{
  "num_attention_heads": 2,
  "num_key_value_heads": 2,
  "intermediate_size": 512,
  "vocab_size": 1449,
  "norm_place": "pre",
  "positions": "rope",
  "rope_theta": 10000.0,
  "rope_fraction": 0.75,
  "init_std_up": 0.0363,
  "init_std_down": 0.0,
  "lr_mult_o": 2.0,
  "final_lr_fraction": 0.0,
  "max_seq_len": 256,
  "doc_mask": false,
  "train_tokens": 320000000
}
Each number is 500 + 50 x the weight over its row's rms, rounded and kept within 0 to 999. Layers, rows and columns count from 0. Numbers have three digits each. The size before them is the row's rms in percent of the matrix's.

# down: layer 3 MLP down (transposed), 512x256, rms 0.0651, rows 494-511, columns 128-255
# up: layer 3 MLP up, 512x256, rms 0.0907, rows 495-511, columns 128-255
down494 104:539503475440511496403438560473511453503528537408552465477534416571527514515447500497591511525505490636534385455561565504546498480504467559541659491510424548534535487418415463472491440532518511552552532444498574493591486535538482427514588571519534485513486457499565532559464501627494488593501441464466497548389463516504545452448447483531592411492415463517479574556549507450521559451497
up495 106:463537538511457573603498563526514511539478506456502442396538441499532450484453522552435487475483570529497493497464551505508501543552513523538526570569500587602430459575542468429410451479529408417514511572580513538439477454523451594555413561527586543521486459535415456510453414514510474461558599445594488437482465491499517460393521467530535610452437497526529455518545501449461353447444
down495 107:474422448491485409495566507520464489394475576515556565600451401508409539472511543426522536461457456492438510522475479472446500508433423516509469360377460443527503508484465544527527570488483558550532506505513495562468570542556583504465511432584391429489498494387581560516513522517503524562402410555508532509527495579504489576559430617507409415525520529465492507415439463463640540485464
up496 108:598538491504478540470521514463565434524514396522482460559514548490533460482454531533552555546470504569477510445575441504485466606546468511392434451578482566495551536487509469451496485492520481446520466474501561655552506501563512526497478493470536618619507499441440476558486494407518440520450472521440508418441585501549495493481493475431513479462539593433621499519596591534506424413430
down496 110:405535458494466524483469609486456520388538554633472471387572540488629562492473431521470491464540528533408546589508517422518512443496541486515503517496468422495507368580483520464495425485509525492592541534496497511547501448496543444506516541498489452496490446576509598475477481446507620470474462567563466503464498479520527383496474515507438591504511480532503622569493529578410524500577
up497 103:509466492550525412426574495475504543562534479616498523549530444533508461475413470462515447508441443463490421537514576453451539452491534509543512501456593508427509563481464536529599488463449465496496486486459516639516499608517459503467491406451456633475462471533491553529479495469375452507507509412523494587493491514528459560385462484468577472453469464469526467444517473555490563560469
down497 106:470515474464485592543409505561581489443507507510555461524476602527503508521613523550527411479506503475464504441507385513547461492439521516475543491537470487562448493512404460497475517541529509491487453482528425394403479474534508621535553505586558449482566508503529452483508508586600513474414447532528496456516504403458545369525543523458493456540499545492509434498458471399495541345518
up498 099:561477445488507420488558501619460553564519512446468425472490534440543522564474434458491540493528479564510492490551492555536522525533518484564545534500494418565524488477481461524519476506425457460498560466617480463513478477552539404506469501438539458458439570416493464491473406516518449454588497429429545565470496482533433525553465455496527488407497536563473505352499556407523410559564
down498 106:416446597528508500547486521466612561376511558546568510583479527542540502484544501518433483543405469458495468420500577514469490488416481533450510485529497500397445451524498521445433446432559517526485464609490518486522527503513425555531543531419575423625516474447464569457590598484549442489490548543499435493491518564431543467538552574494433457577504460437469525548554539549549591369497
up499 093:435503502471410465443514476529504446543473461494482460534448492464525474518559501471462536403591517530499507478419480607491530541543527507586402469435525542431522442457428557454431456538515534551495572441599535545419564439545527590505453491500517477432518478459508508503481469422443508436429508538582422543552519441385500526461459466656564587525574543547510521546518521531478582483452
down499 091:511603419553565555519531515436489476475521556518495532513456544522465439496419506583577429571359466426483433463540636457560466450534488500366560480557472465574494589505503471539504412432529530442509499574404462473442453586481526519566487528530455554519521538469483517507443401544537439521488448516426503465470513556525374500473508527472459488488484417455477487467491542460535503424564
up500 100:590469486561471476416508442526501465526501504482582509576484462585544541554472457489464401501479492506461511477491598521563488432533443462428510630490429532382445570500473401397509526496515475487514348481527544576545536533441542523483489466551482542468423507529402548450527537482517411529523551452474528566489505520510529544485434495406487482557534530566447600500534516471480523484448
down500 101:435568459522523571596373511466437611449466483519492579470553517525447489457467579503456481491464472494544489564499427442410483504467536507598485458470544423553577476472467576635494514522484560522537576506526507472432529473563563498509475454535506496600536514428552452488441456430505555504416452433507479513613483486479375474582561550588484512445380432505524427515519482584470439500575
up501 105:440544454486476562536438619512410508522477575521552470542499403515427480571560399556487539503511566485576528480480457532505502467580405580567454458492483466479460532531420507475529536381546472448475532551544479542548559554440482515472491455482516497541380467445466547456479483459433467483466487575455451581586479446465467536517442562526512497530543614477476416513444451494531530386509
down501 102:497523604535491445504464493476563550503440479442453472417529542439581619508439511470514462424466453574424479552543507524494531444421603440485501505440536457480557484489565498531480503629531529531497520444428474487527478448563462496534556522555537583476553531606435487480537501508555546561468599412500547468416503576512514500441508479484545464516561449539515543509547475416452476572492
up502 096:542566525563458497475461527492506430482465466584524568583528462510500613534525472469551406432421550502437367537462520501525491441478424514515501511561544573479492473460449455500486574532502441520482511504464472500528545438465438520585537554510519522476530488464564568488418520484482461482501434469492464513473573489512540422549482471482500562476463542577525504529559536413542497546570
down502 096:533423452443488400529594577544534501483552535508499546458519516517449467454412500492436472597543507461490505592509562478487440444460467548548474520477451513561492527512525408447499471537440557527527478577549585532433470543447520516517460525424405481514484551497512500451469482452429565513466545518484524570599440507571445602477484463457536542443438457393538613503500511534501508558552
up503 094:497423507511554531519552513483469553494515566533543557525560473454479611555484499586452423492471562417474406452446529518520529531417539456573522531514412519574559541469519449466464502439613411535492543562459422443540429461464430524563568578545564513539516522547470497521598517503475522434556574513519453434489542399521535444512557490474483496522465502438536548431533508462505450398548
down503 100:487611444519444453565505520533604450493518425563480457540546478604505429527496516390506613519532416656496479496554447492469535436479429621506515573411584483470505494625463538563520564494479508493530339504500520510474502516441524483487412484447431445459499510499468561504488528541403467523407462540441490512559392564512429498499495456547585531546516483523481548564534504534533493575449
up504 102:404539565531425512451523513482484532418466551474435575518527489533498587473535519446517481489471569463498392437517416534402525546471497451488470453539474411458519519535527586489455434491524480559454484488588481462533579548418549424488444488533521543555553504480447425485456561481514502484536457465532502462503490611448494519457490510531466458543548597463490475500541548489484478421507
down504 104:628413468449529493484435477398503445616558477505488507577472556495545449536502545488525548496595475555507506498461489506555508406490466497458478420595469535511413453467483544463491524499474447461492518520494510521382525570530496518454500565615469454484591538491538464471514478448506458398394535499437531444455524384534521484433504547534458533478504469574552429483509446526476367561478
up505 117:541425505507576510491462457520566529461548454513528617476508465488380469547546567394547470497451501511581489540463470533492615505509408433484510537510557525376498475407555490450498456459515538508505495551399449609422490475547471494578620483599540598509532530448480388461505440489507522432469472556503542490488517549486501473412444464485533502488483577555583465476524618503508511562487
down505 112:445608556500513563479547593515464472450560438469536476585479481482494564474547431578440431451475514457496563497532498532551510510499602483530540454529442529597418568539509586471511533556544433418576491473456534413480434577539563573486518582509468447480556471545565440519548452484477531497495448500493543558528482547488499472478532400520449464568515587566511455488477422528496483542556
up506 098:525446522441567554536449443477475579425542509547399526433477555522505404409531577339436511494397542438464457474556598572525440612457516470485486463489577423398561491529524547425515572449603449512505493497462437532556535515513563472496493491497427503497468468577519481562570519481447572421510493493505493521571449480402501455550498482467474493566491510504534600523548574415494513581503
down506 102:486558529605475486480439518552517428513460411440519496548509484468592498596485462671608462494481533498547551504437443548472453428506538404530403503510511516473528570521475537421540565493451528531526525527462618499506570552401446523448460473498506486442584523512554544465428552464518444528448529536505505535464582408593472525494515614524460429466543475491453481454487571531580542399519
up507 099:527435553448566428486508466547527563499548613476445433482488505529498492469493504507509569547561474519475536431523556602627512490512555471538480595476477462474500507449543592535565463500486563518538386435494496459439463494449521502510549507478527448541449524406575511496562539419483568565479529566594521451529563528506517466457518486575405576461461469411504501479479485567459587533514
down507 098:471595512474391581465491572461560440554407437423530515504502439477439545552424504453528499466442466520467545536558473440430546510460507578499486434494538458569575454540579474508450520538509409437434610536534518549619599520481537561551530458520511531401491489572501509520490447594421426451496427474501507507564437482570434476553530464460524540525483500595525471479466526436516539541561
up508 103:517574515500437540467444529498504502462572387578546495589513476383521625412537546495472578550462411505507544503415591525467569536515497510540528513531563545485519597514407498466455489527552523429569482583447646452567484445507511420449508503527405457470568583505530519454486436465535438513589423500475494612417519528426553517494401450475539497469509419522406564472466522451480419590590
down508 104:482529542507611449412552534579560577552491551474468523454537537575443352545552514543514445571454597630441557525580438495579391418458487482479541549475488437477432408574515496530524481461519517592575486461509428500453557545494505550489460464600471471514485510488507507472455483577517492431464497427492461478542510478473390480451542548478479506512528561389548497524518403577468517402394
up509 097:490517542596538444534485475555460491432510441607564511513525510565519532461546561499477590478536530462493495595486425559473419451406514517583564454478444548538676475491558622505479493537582508528510517495475473569463504489522493462542642513440493478540599474493392562450468535543509440503494459436484492528527520519463493596425482550563598529479545500587434554616499561425477521438523
down509 096:477579537511549450601509498456582485549530538466467505506524441529451500537490475473508418510469535555480615438544575429515590548619520536445500505509528425502390532484427476583615530508472523419455460537533570498530466467434555521427504474554545501458420512543607509566530398373459532485478572542529538473495466511565435518583498416474467499447465511435567458399549408548574524426518
up510 096:426421533535538520516526594503472418412537565596522518533519512546583493399454474433556480463447521525547368425499449514499504438564410513422497474546469538434518496480488482456492566551425489385512433499506480538525459520539493490528463485475497450519551472560514484547469506390465483583483485506458491544516504442458510421519448492418603501490514541508472545452536480495577464393592
down510 094:544534446480438377419521436524540599530487399417486569399497435473454431472500509536441479539460417459467448570499494490556395564449451514584483597479544493601553498420526490464428498524518547497510519459534465434512569449410539551440495517510563562458455476429485496440501447522556500483597493459480439543496541486447485549543589490536493504505525526553575511539441566525471530529466
up511 106:481466455482475526557541455461496598490428380552478548486492534530572441566579463549411475472425467511428452525452460534515416510501519490552556520578524512535507499565465532513568502543483578521611544501552507436418422488586536492449530483504504594469480517492588446570507435566508451530528490498483552496445592415543405539524551551444523502534420489482549452507500495473532512479501
down511 101:426543470560571543537452500534600478469515601432527486578507505525439505470468581532502614582522441557506484527482589525544571508542498449457443480432507529381482496447466523611425560444495478457509445524511496553554534419370488489621468544555427552541479468433399564452454507406515497480530475384476487562511426458436457539485485447484508474447505570450447493495441475582439503479487